Part of a small language model's weights.
Architecture: tied embeddings, normalized queries and keys.
Each number is 128 + 32 x the weight over its row's rms, rounded and kept within 0 to 255. Layers, rows and columns count from 0. Numbers have three digits each. The size before them is the row's rms in percent of the matrix's.

# up: layer 3 MLP up, 1024x256, rms 0.112, rows 439-538, columns 128-191
# down: layer 3 MLP down (transposed), 1024x256, rms 0.116, rows 439-538, columns 128-191
up439 088:100167143120182131106141127075169159075150139060156178096152101110126144163105101119134102088138178092107097106119088154103102154106137106090089131120108073136149080126100139107172151093135108
down439 086:194157109113128102070087127181124134149122197159151105191139174142072152160134137085094187133149112115123133087127117161131194161165154089157159157119090073108112129169148133107092102107104191
up440 091:102119163153122133129137088113157152074184134122122111141105121109123134137079058110114088100159111160117118101092188113179183074083116122108144120095104132092216054130142133195127133150166106
down440 088:153127094161075105129109143207133053138097170133136146104135100058104121101077126138126141009139167059105109106091117170067144089078199132140114131158160103100105125044113071062087151098155133
up441 092:102159122124101156171137097132116066155108114131134119130109170090138117144161133134086161110094118046127113219132157127148109138178147075150122089120134130111113153129077128065149133149102149
down441 085:158132133134141152085133146119122166102158176157113175165146177148184122136128127122126183172135167167150095118112094089125079136103137151117077157120142118160150159141180083157137081137145090
up442 105:096165114097134150121170112116179189124133107151062111136111137095121160135160129128092170166115091149103111078155148111090128135090107163170144106119156173151134157115131187202123128115196116
down442 103:125170115124075123171085121117130112090105167116110170120167113089184110145157107075135136089131132078107157104112106141151120165091088186069156136108110150092100090149087128158134147162079117
up443 097:053091093098172142164143152145057112105161113138136152115104193098121106076150106057187147126139119073084108090125174178217087129099107122150118152091115204085123113094134148120149105127181167
down443 096:132142105154083040150139083097163094155152116204138120159135160139113103096068137140138058081084137135167107136163145124100061152213135075170092153158186120130098132156142087127108102170108114
up444 100:163089127146119073139112128120175067109171120122080113134199105180097089140133145111119137134127132103046124154162107086108136168065154073148176141126145178130148146141097079124127097109067152
down444 101:162159106094169124091088137112079160156155109066171075092099123148141137122120179136103171175156166123132114092144154087120115160128079124137113180110148143121077126081147162183078132196106121
up445 090:147116112166053138095149144120092159172130150112105175109161160108156028113126109128148034068128114080112154123126107143131145116130155138122148133132135105127132121123121170126078158139063099
down445 085:148104110144150088100083177143165080125113098103114093153066139155165126171108136101089182158128133100126137146175134126140164133082164159150148120141099140105158090125149168089155128134097073
up446 098:136138186180116064095104161088128208118141134158132100146153091141053130117132189121124164153088126121129109148090149127145167124117144110100138105175110170116149062082124151108163074100103135
down446 096:176084061172109134096127054049132103089092115145133146093142132172136143139153116147092168168203134097145128068183112152108113099199198181065146099135140125112091078148172128148193117124125143
up447 109:083158141131144087131092150097136114113174135055153113146120160106142130160140150172113164124172216147114112063124092171126106114159165150170173069100114194106169091183111144127109100087124146
down447 116:076166139105134113159123150133118115163167121094154093159131151124110196143138115113117187097199131070032078134145130176160073113141122139155071083167126144069114187164112082151132137120148122
up448 098:151116165136079144136131095132089119163074106117139135077117155132143130110141163156076099140066147074184174183113148088114144094132125142162084150103155102126139143112171152128141085135099111
down448 096:143094115134106164160128114155179154082160171151146114146092088105124100133117107153123093081177109122105160113156157084128112079096147136118112105120162112161138184153119101117134190158031155
up449 094:100157165107145155168110151146105189138151106084058113138150147192101123087130094109154099181090126122096113092214154089144149163148127134100125153144130138111117104128139154090119118120105122
down449 092:114096147069178138143179187092192144138140126073191138135120069202133143187166120124103144105108107142136189139099109054086131170162126171106153173154151138142131144157063097150132142152168160
up450 101:107191113123134130083100107116055113106111113149132107172128127068162153126166143094096111127160122122170103121175152153117157106174193167158140183129148123123104176082168152098082109120101092
down450 102:084139131075111176097110189085102099118103132188186133203090138154135101118069131087123107097149165083137135136121143180159113181109089110156136107116163134130069147155148094182183144143129140
up451 094:158089138115153107156135125142121109095153090150206169099093108114125078140165092167087115103136118143112113121103135103143105098073203177028124163188124092153081175096118128147089106075133160
down451 096:069096114089097163123121147157109146122138098069165142106138145118118156130185158171083075102158184106193155148161110122127108119129067067118091157104064156122131150110101094143187110187071200
up452 101:127150101147120125107133148143185172196133109146167099144123137146123120145158082117093146137146143116092091142129109174128097150080184096178149107120126144120136159164107129124100099126147194
down452 102:097100075103125139177139160174104098128138158084164058160130178155165149177144182153113178067115141188103113136126114112139101102127125051161134104148075171125147158196150045125106084120144164
up453 102:118117141153121126113105114120153127098115052106136134137115121081113091139162099183130142139115161057127112079146115099150125116118109185066093064163140125177053136151150154097168141183080120
down453 104:153097182132150128128125155124175067058124132141167163132103117131087163110135118133173133134130125137157042163129121095132138067087135175099120166141123100216152170166136128126139118101135149
up454 095:158144101116133118164116150107085074103084058088106101143131140156123132132097141072150140188154153117130178153132117138171084082117135135150031140141135175121121118151156170141114130128163122
down454 095:103087068120087109149082078060089127099128105099102095108118118117117131199151176153047104137105146116091174061170104118086076089201145163140134135156175137131129118107106156134116170121188107
up455 109:109074112112140143078085165061081084073147077144057136124125134172105132078194174142178135105122150099089112171152132130105114166146133109128114119081052137170137116128101105145061101118166172
down455 117:143138148161071093096128132137117096147107155194077184111078165096126163162099179106152115135132151169155217128117145166116159098137102112063140156160155100173127115132132116116153155082151153
up456 100:113128134095104102154170120142129119102161078133128159138139103133089162168188183125116129159112114157144142128117159128105159126126097172128119156140147167147128148107094106119083144151149131
down456 102:095105138079172158172087083169108128142182143092137135145160061160108098135127230151159131087140152177117126108151145088084117142132156139139125165197147121155135121165088104101138132115100110
up457 104:176136106058136076102111180106153131143117073154073175159098103079080103128117194134125136140161107176127132145065097091115097076098093098141109118141152182102114144159135084117111067064169167
down457 108:172161072123088084128147156141078090114136147147084094129135145105110120068124133100154063109162077122166100137133116122157121118106096155115144112100148174180149114133126131101068133161129157
up458 096:175092165110090107119112115086116161146163137148113093116166147117148082129125161126165097139147142123098127105127130111064096145121098124169130088167153098177067106157144177062158168124187166
down458 102:176141096154121096218114096137119062102119144163117091155143163148160115153175088165101141114187102086094167125116139126154114159057144173063122086140160099121146142108096052135107150158075095
up459 094:134110124138160174162146072145116118142143164153158110138102098135127171143137174169188112149174135116131086036161141156118173094163140091115131138156148074157103181161144111102108135152158134
down459 089:170109141113152096132114095111154079118064090152152112101135207117140122108151144062073081087128062140182161162145102158185078087071157133129091063148151158138120100148138140084109144095109126
up460 104:145125163137141118154081071141141148231160117151128085165142080156166131122101109093149130127171119128051170147148089130093117132153123148170085125057142117129116105147105129173176091152144151
down460 105:135125057170112084104124145182152104091162098184113126110111104143094111127168133142137127171096163138078146165113153102158124118119136189091184151088037126141179133122062166077128166166099136
up461 102:150141093103148119083130182151125135147111156082173112139140132100113126116100180130130139123092148125063115115110101102105093186163196127113119171133076173089109092152166067183105086175125114
down461 109:136170119160103093135099130165125144117093135078180089120138138135096128112083148029105118110125140128109158178120147161136121108114126159141150096157115167066187134167118121174133126089157078
up462 101:111160181116204157151146157099090130107080074139160129109111170143171120167141093083156177092110169101162115123150166084095100138141155136185124064110125148102083193157101128089114112109103107
down462 092:142103188166129050198094169179121127131114119172093125158165063160160089127112125096079126117132106097145140088141125103143133160116078060176087136158138143174161141193119083124104213147128119
up463 097:142097113039153083077137086128166119189077087038179118150058111166127160157136086121097123156083134166069154125105102118207139132113154145131111180143129107132182184124108158126127111115133128
down463 097:091102114095165146085107121122093119075121151075080163093128128121109122142105147114098156123172083151160163160123173156117124080094071146168149113134156152081089146130156141085059110138143168
up464 107:107142100175095096083147131144125113130133146217123124110109163156088091147080153151095119093168107185101129078152140126134159124058193102133124131132206150109147146119110125102128126151123142
down464 115:130132156120153134176119115147166134086149160139074084107155111139118118111076094160113129154111175138131113131131060099127129074091096086168140145096117166103135119118094139136095112123123139
up465 099:108152100125101118114153087119120138079154082151120147109065129113133201093125151121075150059166128114126128092133125150060169156172126146159111208114114149069175154075159095091115136135102134
down465 094:117134103117173127112166142174139165134137159100152120165120159105104154092091103160082129150095170134157115161219137142071155106085142130125162146119161115086143114099110169157093139149119085
up466 106:138171141166099170161112159162046146154143145145102077107058109115175122189143155176113068121125152079143097166116189093085173093097138134174117088125163144073157123119192120138166172197135165
down466 110:158171192095160163118156127119109100155131086148120182127119117181120156117106147077101185100073138114119143140083121137119097172091123178176183147202148103138140105156100148079115183117107199
up467 100:150171153098133117144118170165228106116134096159155124078131109093043085061136159136102130085042197093149115097099104090093114070121182156143099137117117163144146152154123160186133112071238172
down467 093:149195177139082148079099109103065131125133132116155095191160106176181127173210163149174181166118128085154069164114089164126164177115117167163159160163134096105100078142152096124137077143118071
up468 107:165188092206130164154162149116110107176169141131102159110144139126162115201125162139129124137137057087071090098125153059125137221144135108116168059134108117189150111051106149136142097179097137
down468 100:124131135157149113155114117096131129060170132150115121137139091202120141156105132122093077085147166170101108098116129138172132106043119118093155134156198115170141137106116155166131113119154061
up469 107:123070135095114100127176129104170120158160099088165230144123111176140115129146135109108170115074190143153149090110177126114151119124115127107126125138127122136100134152088157160121099073129151
down469 114:112110154192165094123096163184119158135177116117084108114098133072117128153125084101174121119187172134116157103101065068189040113124117129135149157119131121146121141087096131099122100062147143
up470 101:145188170155105071114100154113145158148155140076151125094086112202147143139157125131111151110093102164128081100160091151145139098156108136124146096140162118081093114172117109033107151192091108
down470 093:145132131110093133197161139132166127113132144123150147134146127108141176143185115253130155127153197179095154133093104148135127103093194163163130127146188076106156074098097095145139094052118062
up471 095:180102101104151108080169160155133090076157125097149197109137101118169153131114194140090100124143145114154092155141115140081210106143157114131132208173058121120097154172131126114123138150118157
down471 102:177174159162154170130172093151184059129122120094133076130108132194145118122171126166131112147129190110123112091154141092143096099114112122088114127091148095141099169173108046119117170133191082
up472 096:155091139142134120061147139156122138132137124144102135113145113154098195079130196079110174136111107169104116113116173114167098188190191146137109089092107118089165147098083100112190143151165133
down472 102:170119153146165132111185118140091109111153145118163145108153111053143095138138133168137140125100067137201082184104177085156162125165133122143097166164149138150117119116090141129142169132189068
up473 104:203132136089092158133093127128124082136180101091160133099134148146134132138084106132126177165144170115152128138121081124155158151083102157116138099161156170109137082141107155087121120159097108
down473 104:134079099159073188163085088101165103106150164129052150146148129108097191188081195146153115153136122147150126126088144123160080124107161104194113131214147124120102117098089107134126116091138110
up474 104:095147157155177220170137143132068057144141137088158171168086130100136152133102122088170198158107149140097129115147118084139159119140067118132043074107158144106115121177091132161140134149115147
down474 097:156107120101049108147107170137135074099187070167037099112139084116136095107172121180075170146105099086090131140110068152103133120127147152114165115162138117098135145140165115108102177141100146
up475 101:173107123121109101103175137151174191181157115168156132101054100100056114127111133127108104139155122173180096125102088099112128149189063128186145139098154133118129084086145141209123132120104138
down475 102:124143129114145166110087124108125175099168194163138115168094120077136174165152124170138129071176104131120055128193115084156133138141184118194088160113122165157110195125111096081164196137085139
up476 098:171107119084169132210164144101086172150142125106107088149136172116100127158139101121129148171149140121078184132122099132184147107137127110149127135152170124138125194088131111118127167094205095
down476 101:129144142078107106157111080113116173063188194128118082166146126143097184123115130120131132078103124120176163175104155113166112137132183168153132135118105120093088161051094159122140139183119189
up477 100:093120152188174113158146138090120093127187143118104094123120108150073138055190132140129098156146157168105153157103121141170182169139164113110136153128121142130057124118100111115169197167135163
down477 103:100109201108133071135111120137193152053138146116148077115104147202163055099089188140156121110071144106114176145088165116146127086162145149127176072092113123131133103124064129083138136149145099
up478 099:191126109077147074031114146111130156087119081125114112160127121101187152100144151105133109120072111137094102139087127098105137129150164139120060067145121084145170139051142039179136097150154143
down478 099:146136072124115127093095109098097146066159114143088068134151097113114208144118127063142121153127089164120158154157095165073121170083137111125122071142129162122117165111176126081112165077129111
up479 106:053087139149150111140120110115130105158151155110164165117134066132155151112144093086094113144149151129108119087077148162164137112136159153102115133206118146138111077123176190089104126142122154
down479 109:168097114170166077243077137130081108111123115100108168090110066117170109132118100134131173121163114103129166166149161139114105169127071081118101098141087146107170161066125098153122153144161126
up480 100:125091103135149143069121143090126120170139173155055106119070112063077140145108192170174168127144134132162165135143175130110148081142125149142146167090150141103162103135062165117128157121108108
down480 103:115137122068153146123158161159123208137093157112195130135143123131110120100105169175116121159153159124131109119137109187184128139175133120114100154112195107113115110101114154112100071134142065
up481 099:138136104106100144119145116121145132115126100092136115136148080127128105114183191208133151169145199092179160135132098093146149091158137066119129157126131147101121134147122103109114161117182093
down481 104:093089100159101080135096119152123109133141133129097119141162113104046144157137148128129099127175153050089128147168150093104087073124139081061173087095111125142167109193101122198105150135082116
up482 094:125132121117122151075157072171133108119143152156111178123113142087137140087125020124108144150100096176171086121099096176150151134136165180131156057154141169128099094089153128121061188127102120
down482 090:083130172144181088185132165146122135148076101067120145172111125192064091105169118167127155152134137042126123130173133158134154123138132107153159126173114153095102190136124105060170142110139155
up483 099:096159152086113136123169159073130159114186154173157106110150110138092107150129142118184080118118054177091117168098159118215088118091068089159199099067115132105130089117123098161176093204142117
down483 103:097075072165122169105153165103116129131071117125146116086132112126152117102116159127142116124154137158140118095050123171147162113142105137116057165122125133185118087117077126164126000135145073
up484 100:068123057131065169063128129093034115116130150141187132152134101112089139166096107106106114148113097169113189164103164126137166102128157122122143117158113045131091153150153118179163091148091150
down484 096:135118084105129094158158119155094044134149164144110136167128130200142092139142167111104108179100103206083107132123148121147182071171177121089164109124162120139183099162141086166178085164080137
up485 121:138152147133085166130148098129122134120116144109132112180126153152173092114161124063146116093154119138178095199186152103121081062192104111127143177102081138115102113105138178135111148139105162
down485 131:193145123164083132170152170112095156085123116149124119115091114164169105139153117106156143154193142134152163140133117124128123155142056089143070124126177165165131156090145134188160203163092158
up486 103:072078115174170079105108109143137161146166128156178122123184045091127143145127104133135194162155162106093093160083148079128171124098153164102073126114138072103125108088181167134141127106187165
down486 096:119150137090155107121151152135151147076131094156122112094087142111149144141115125105140145100154162098147103137206169191169079123089109181160169101126122154122192145110106154090118162118172157
up487 097:147150151143136107139139160117097204111156127163110134168083098149164125156105136132132145071162080174142163088118173166104104164130144186143071080131148139127110182049113107090123126143167087
down487 088:126104162150158159181076107075165177056168054136078131144103125144143180128150141143081111107124070192155170126111083150150147124108095137108137113094113131074103131049133136143162186135144182
up488 103:168119145093091155164180113084114117134118085115134135060156112092141038060107119131172120188099105096088208159074141110162123172164070127134110119200114096158148115119190106097145168147111101
down488 102:089143144101173149140137181106165119092170129128172128211133093127073153103108136175104143122153104135156154130088150112148099132102118168136125104184116105104157180138139146146094154150145160
up489 106:104119142113105147136106153139114143159143162064114077132147152161150124161181118149150147131040154182101163063134167158167108119093123082101133128111141136156124116100051095149173175193162188
down489 105:128124109092163110091144140104166103143100131117065099083108165076137154123172158170151153098128134157128154173104095190139096102124116087148123142206149156092075070160154127165112162118154121
up490 097:105127111057142134134118127162158111164231146183114069101145049123115070123146175149102134149126088106173131179132128155115161139078133112142112158127141159112107115110113156128084110102126138
down490 105:095116119111117150118096062108140149094140117081127092129095205115097116110131109135147173093134155082118150162133114143172133113101114111155182106093141198132133194104119121110086115084096137
up491 100:102128182058181186113085120083118134134112104119167165146125131136119195163072171095132129145160074128122166097165130095134215112098174093091149134121160101150106161144150147159169116114113123
down491 100:125099160120138076151144071131132143135096220137143139095104118141104096137112054186086108112151164118125101131133138164172100063139130070131096101102141077108129139194101072148152139099184097
up492 106:106110099083152111111158172121141104148111090170140205137096079132149095143107123090102136134081091147125096154137144138159092116103158118148133074139129130146128105188176137128083109173117162
down492 107:128141122140063199091117098167086127114157140098186134145142128123112114166167130116125176098113185168107168164201066171124077112157161151128194159146125081155139124124110051117057124150115108
up493 099:113123127140194175131089123168116108187158140091125076128061120113142122157105075114164140104099171152140052090136110082082161124157075125094133141068117136120125121109052169096113121108170148
down493 102:135164083100139076171089110108126147110144104082081062175138144130183120151138145122078125207109126142160163146121193159126128137090072089129128157223134094139126106119152183093111134121061191
up494 128:125130150142123120114114134088120154122101151078108128128144148114157087112145108078128088184104145204139129152124107098087110157212094044112124106158189161174133179145144126059081158093084118
down494 085:140145105147138150160097167146150110158129131098107134126130125146129158113143142136151199137137132192161125138177095125067141091171146144156110103099126114156128127154104087113110075121129131
up495 104:154126110086122173142124093115145128158105138182175179107136077163131140073127093122177153144116148107152089124126169095080107199147158063120166146158121099075131090149149130134181098106149103
down495 104:129101138092076155124186109119134150149204119137130148168115186139107131168080181104066137083133085098049097147104124079136086080100087157103199168121141150084043136105120157116137113066098159
up496 097:130145061140099128093073099191140123153086119139186112168063088111078113076136141112155157157178141102148162116117095101107118122132135114163136100135149144198126112141183144104106061111122121
down496 092:088140181136103157124085152106112131158117119123197132149146129119101104131092184115118092125144122113092136101141100107149157109118012151139187175106162192156104071146182130124118162126094116
up497 106:134160138082050099155137127158064065076136116117096124134160118066101158125080127133133054167121108089127088103195139168092138140155125167127173115109117133072072150106124107184143141147108136
down497 116:097119091088211152125136119146121063146117141124113136123135163149125147103188113150123161170127094169108154135101172151183109175149171109136140086169120162117108144119130201148112094132077129
up498 106:127124121115185084109126141062163124056111072123122142126149143116097111090107119090138112140149098162201108144145071132161120141115210066174132175186115141142120124064125074085152167160151124
down498 101:185162127110118134095153098116151167115109185094080109079096135156141172121142115096152111093179121148138181127154144067095155133133131077127079114121146162122164104087145143159151125115131109
up499 103:119129125116149160118124132108098104169134131152146164119132156147128114114177100104132083171116086188085097166169170161089045167138073155169113119145155145134152148163131131086149130068095121
down499 105:137137151155172151133140123104130105136092126132158114151082108144129084097173062071105113113136103158130119140195167105125168129165141135142151155063094121142146140051108085127092180081094174
up500 096:115131118129155113153147123200115108111122163104169123147164118121173148091166065078197093125148177089087172147141097112129146096105156136152122099107129104120123080146127127214206134158166155
down500 097:158146125107132171112149127084152073168126192165082090160133160189147132153187118136105149120080130120131149101068153054093108187089101146132157099109194075078165089119120157130160146127135109
up501 089:133098191038054099138132121159133184114072078088093133142135091132204187137155105167184147094135148080145143195116182133145092101093090075115134149205168190085133126123144129159136137133116084
down501 088:119131142068155123108077156132194108150075125124139145105154072091173162132108152174098091120088086128178187178130088147108140139133150050125148131081106167135159088119178079115169130140039176
up502 096:085116132173170218081102147135139053152099184188082101128172071100125096146092142174167167152135112142212119156089171137120127142106149105168148131146132112116084096132142130176149131104105118
down502 093:153128120193124113188108087150133038154092183145119129124136129119100132069116126144131110138151123126189144100150167134139129134106084105129135133097111105106116088134116134151127121182144070
up503 098:093124121157083173157103129164063169129085149094094192157129076144084126110151107047070075144143103158088153134175082129094137176079139071092168132139089141164129135080139097121161163126073115
down503 097:142119199121189127162086098111188114097170092112088119118138125124129053109142086113112143168118155139099157114175081145123135162095143115063171116114064178185179082095180120153157126120134113
up504 094:090107182136150124127155118137193078141098105028071118180074149145158152094087131129074119198142181106092136055159134107108065127146167156124147152157092150121137119104170101138180124144104180
down504 104:186129128137097184137170120122163193113114181178093190118108145089116093154104063142146130087099149095097128134116022123149129098083091114129112107158108139150135113108084134143131098130128170
up505 093:144089120090136116146162127150111105149124087128084121098119123187112125121065109090087102141105088198097146056137136131083132161152122149120124196132202123140122061138156081105076060098128127
down505 088:083237093156110164117124197111152162076201138069141108081147126118149118092133115173137158152122122162137173167109124170057123107126098133083127155116130140136150105113149087067120155161109129
up506 101:133173133073149103125140131131133147147159140184177138107120083128147136117110131118153125095163145088185115076114135105065109100082081143101129150159202101128151129155133160125110112143065137
down506 098:108090099148138146168147100102158164113155143085101128197102132122091154104122114096159182117087151054172098128129183098142152144161069116166157099142108169103116146118122137149146102096124123
up507 087:142184165159140147162133133157132102121069110146109102154148156113107147164119136145139110116144104186161170191129119122091102126153205130107057127130092144174065220217117124101114192146051158
down507 083:133080170178152130163087119169149131139140100152165125130208087156115140089146148205164158178161127172146151144104098122088112062167158174113141185035116118158117179114160188175132121037153097
up508 107:060206132102130125123108119120143064147107114150137132158141114151072155156132118095149102163118111121126126158116135116133139153102102148159151088147133138080052065114081099167194144163203156
down508 112:052141097109191165128123109110042134156138098139150170112193158111144134121059123134120173067112075144128110136136131086158119175153126135075165148154192151148139111106113170140136129126180133
up509 093:168122113177127156143091126172128131158124158165151087127118094137112121140119165074115064195200102147112085115136147165185192170135075061118161135151152100169145136136162113129169135138160212
down509 096:159123186120129049091119095114127076084140151090056135112122186109091099149143080153088139093141112080102086141122134186122119156130186076110155124100107087079144138143105088128171138117074143
up510 104:077092150130094158107144102094125195169071066117077189177110081147100136118164139095114070161084179142181132131118099124160109151114165094117182155109177147109151098135112094108146149133146136
down510 113:177145094136108089119078090127109171094135083129108104133151162149155146103097155145135157143116160139079103154121135174138157157109122064090125105170147134142157158100122098102165108075153098
up511 098:092141128089189131090087064087122172113122127176117133220091144082165173109138079088101125147159098135089195063138180135098162113078160177125112123113163058131145127133096147093087069102112172
down511 092:117110085086102115136175112186090114072124203152124199122059098146098132095157178138079153114091123100103142112136070105136141185133125106177144113131199126114115154102155158086096105121114112
up512 106:129187066133088082093077133129140120089165133197120138138088150172149104135130111123127179132145117170127063100132085116137192158187208170186155116172167114071137110105128153133125179106144154
down512 105:138135071246136108170077086099154102109166180156059125140106137138099136110102115090153105159096179131162132124151119136135068083128102090124140113142114155169084108137107086142093140103137155
up513 111:160163087121042125084156160149120154174140036099113132152113092129118098085123117146155044142076040140161122088094116094080108098116126127140152181152142142148133139136146155134096121064072148
down513 110:142111132147071133109109188071071172114164095129107089168102113168170153118136142163153061164099101168103148125102085122143122153090102165171173158201141100153159083179126103104104104081125111
up514 096:142141078126081126031166149106139105138083182118117103129089131127116142135170139123131076115121146109168198111113116098134076065146162171144075149161190101100185131097136172153137145123093153
down514 094:170163168147124153147115164133102203099102073088114111118162100140113111119133114121167185112073095127087048093118148101177142150149123118061159088193153115138131085145121119089066089139171141
up515 099:155136103006130094192135093115117104136158087036147162130157122122172101112166119101108123148132155110123105197092154138128138128165125101132104154112183063061113140123099141122140067110170143
down515 100:144073164101124106160133080111096120120140118122074130081118128173143127110129137104128137161156161116117163183091089123124202087122094117153174097133142076121119157116111118109121153099154151
up516 101:129164108139165109139119107167127110167141143168159107139122088175129131107131118063113099203095131127139134152121163138172094149217113098144162129168099141122111140184083127120130159111111126
down516 102:148143125120102107095129117171114089083127106123111184144134130138140088083080102192124148153178121150175178136159157154089099141123097116118115091136166113109179116099174093173116176131132156
up517 103:053107070118154132137058119129151141150072131079097171158140095158132158077135112099144109153189099149067159147182164093147114091145144113090094148141116144065170100104123100135122179098141172
down517 101:153100184134076090154131176119068131091177147150165116107099083153207086169132098116092129067112095169101105149097140133172144161113156202148104142150103138105088123156154178102098169111203140
up518 094:124153171161139137070128148149118120045094127122123178161168163130185098148171110143088159104147091086111103146147166170161105173114171147138102139191108125161081192093059124142163113137107091
down518 095:121110156103075120156146097091119135151109112133175113156159131168143128128047127151117161109143072135124109136107140096140130155201193132156094090152141222117155123094121170145108146159063140
up519 092:138084060128081147209141097098177090195140107111153166176168097134115156178091138080091112138086110113059101131083114106179150120124149143126180148106088118123173193150118123113077111121178128
down519 084:121150149114174076134067139091093158183131083072103122039127116165158126123133149168145151085186087176119158172165088210072113125141086109181126140139120082105139110161154098073149172161119089
up520 106:100185100142126113101095120119189156159137164090167069146103129153123074137158124107133099112131115121110182072084186128176168106158124066109104108095133151141189108207144140109135118071064147
down520 096:161122095102142161149140178098118131083125179157153191116101146094129175176117152157116124112113133173144071089173130150116114131088110107077119134094232065161121126114107120122120127129159139
up521 108:104141086089145214157126144172041133176172076128141151124132149123156099079119190139142102034083127116112128104156096112168104110152075126102072121106131139093168137164092152157141160119127169
down521 117:124111106121108171141106140156159194144130114109175126200122178146124143125164133233159103032140156149101179143117139149183155167165123083088123111071135127143150094091138090167058141155128092
up522 102:140107152137126139099087119180184202144111133135145129151051147114131151207092140130138115176095077079050128125116096158092075103107137132138124117131084093111108110146130151160121137144147178
down522 106:111094160133098069093181156156104066081104113082130153177193133116120089183072076146105152102136136183139172124112101152108096133145116165092144169112088165093166184137115093116093137129075106
up523 096:143121074122156164168146159180148116132153135106114063159138118091166114092095148142151154134172137123113081062138110121121131132202160118119129101172119126135185131148155104145076131120130134
down523 089:118178167152103108093096155114129068155152171150128163085111133080063120123107148136077114126107137136105141107115161138128154123045135113133092181158078132112080047157126155128158132135101101
up524 104:090132072078146081084181059145112145128108138094130132127135132088108118164127187149139137096121161137117109145108135103124105144157183170105158118086119208136107090117199139110144100148131190
down524 107:120151096144109102137132129122121131147135165071132170106161145166155128153142157178148109163116110133138204091105088151161119161170195198108169101078112120144124089148166104103129141133153060
up525 097:124069160111130129061203124076106100087077151130151087118077103141187051136114136125090103181116132131175146164138105168109124161162106127154079175121140124125098058140135119128133061121105072
down525 098:160138131082118115124176143128181110143152122159148162142120150115118163138169099081131089102135106115159138131125181087065089181119094055138130102145132155106128188085121137083101101157109130
up526 095:154117132146166100014051166129161122137144144132139105114116132154118173055150115121117169159155147112089045111112165155093102105151139129109120100119110106124116086186169176128139121146142100
down526 093:138132134079070156173121126119103046163176087122105129163132099130128104138124131161133093109093148109144185172110116140164097114106170086090142151159183148131181095081100090103175088136102130
up527 097:151072096143156137158117122096086109117114106159120139173166107098163128119146063180065134108145194126154123090112154131136123152189134048135135122129127154107208145165123177125094120178156126
down527 090:096167121099214114110115132143198124167081211115131121129144145103060144128170157116100074075177095113091093157100153138102071115122108121111071080142140182083083125110148065096131105224107088
up528 094:099105155150153104151093102104111125232127153151137146135116127165122110150133101157120100080123066131111086138170140137121152134058144097159141090174113151138135100103079132167154101117121136
down528 092:115141124162108096106056111153162153101145081113168114133099095103138079098045138138097155166153114148154121136182098161034114095151113159082156144122129106131093138103137154130181096172150157
up529 099:137191072092124155173127102162120203149094123070037137119146118093089096116076150118149136113171131074160174138113127142121106112149118095122055158162149172168141166098174055127152111141155174
down529 097:097179133123152099150077053123051151119115101120065078096125088099125120134116114127156141131099169119141137131104145128184171104078094161099091136114117136185108129135133144155110118175133154
up530 096:099112100196132104064130130137123108096182148109090114111088092183154152115161121126122091098189175086125099126158133096195163076100170129150107159123093115143128063099163128083137142061184131
down530 090:122126099125149193168130078084159111072077110140083114125152179092178163062090172105056143186147120158116171162132106174071129159139129093095137144164159152099133162168059082168136154177095118
up531 085:174135119161131084141108147161152157077111046128119128090087115143161177102093132124069109120071159135099099101152114092141145129131101105094127135138137184182095066152118130138165097167122178
down531 078:125115159135155148129120119094105114156193154125151104146110106167121158057132161160139153097096093133167144153162164143088132119095130160113099069051182113170108122163116111163129144091111109
up532 095:128172086133109127082142172167137143168190127123082084163160141079133127093040155112118151101084118075149095190104144178108110126113101150112144153160097110154202088158068108154113088112135108
down532 098:111173088166081179135064099136115108113113129092104118134075188106129119150149118134121120153187128106182097102192134115131147167103173157108146101118163148085148151113175212118119168101127167
up533 093:155101111136161063188182110127104166100091122137145116108153174111094101109180176128095056097122122085128125090097091127099156116075150105093114138132146172111125208144095139123145062183179146
down533 092:108094048061159161112153166141135139087174097153146165075133142139162164112138133112108099054149075132142189117145042158044112108057090100082113122117138150160151091141147064112100143086113129
up534 100:153159102084114098161127175057096205101159108085105146121039099108174115091172100140125090155168172093122082129100107108145146152136139147103079175083195176192121141172106102123129136132092131
down534 101:131096110129128154107143075160139153106113136112068067131074085094115164155144144168104132142143133141169101124068074093096052200070110167128077160120140073137138135143152118123117121094131183
up535 097:069112119097134120108148089110072173098147153115146163153140154141141086121144104169090100148063151167106094128107128138137069136085143102144186163074121126156106133156108149120162106133206082
down535 097:136133057089127131124148085147176135180175127154105140165099142120127116097152105167136120073180158103132152085099109119171142116149153091179121135076116145095094169078084136136114144102128142
up536 099:166126124168108105137121088172154154098165132134126098155056161136167152102109119113185177123165161135156139113121103180149088150163131098145086161137142137136171145083088170151114060123106081
down536 111:127100072148166156148116141179138084113142133117155116056140109131126126119117147060123081107153117165077152127100109088092111090150105192152167145133134136148132066121184130108167118088138086
up537 099:117102133160158085065100151142119105155104082129117157168112106103162161111143158177152131102161133129181163172176099098135173063103111120139133110122144048112129099117115169131197150112099128
down537 093:143101144107142124109106147145116127164075096121084118091091221093168113123091147127097177122122127170116122169132092109130125158080133090156170094121077098082126138076114135140161185139094154
up538 093:062132064147145134088192179109120159154149127179185164140194146131014131123081099160137128133118089138116140098183112061119103139158162137173118107121132108095144151097113133133099109162144108
down538 094:197101178205154120148096136137144122180126157117143075157109101148146189072127146122124149132130164107109099073108125156116080147137124170140127136094145094191113085099146123132141161131141136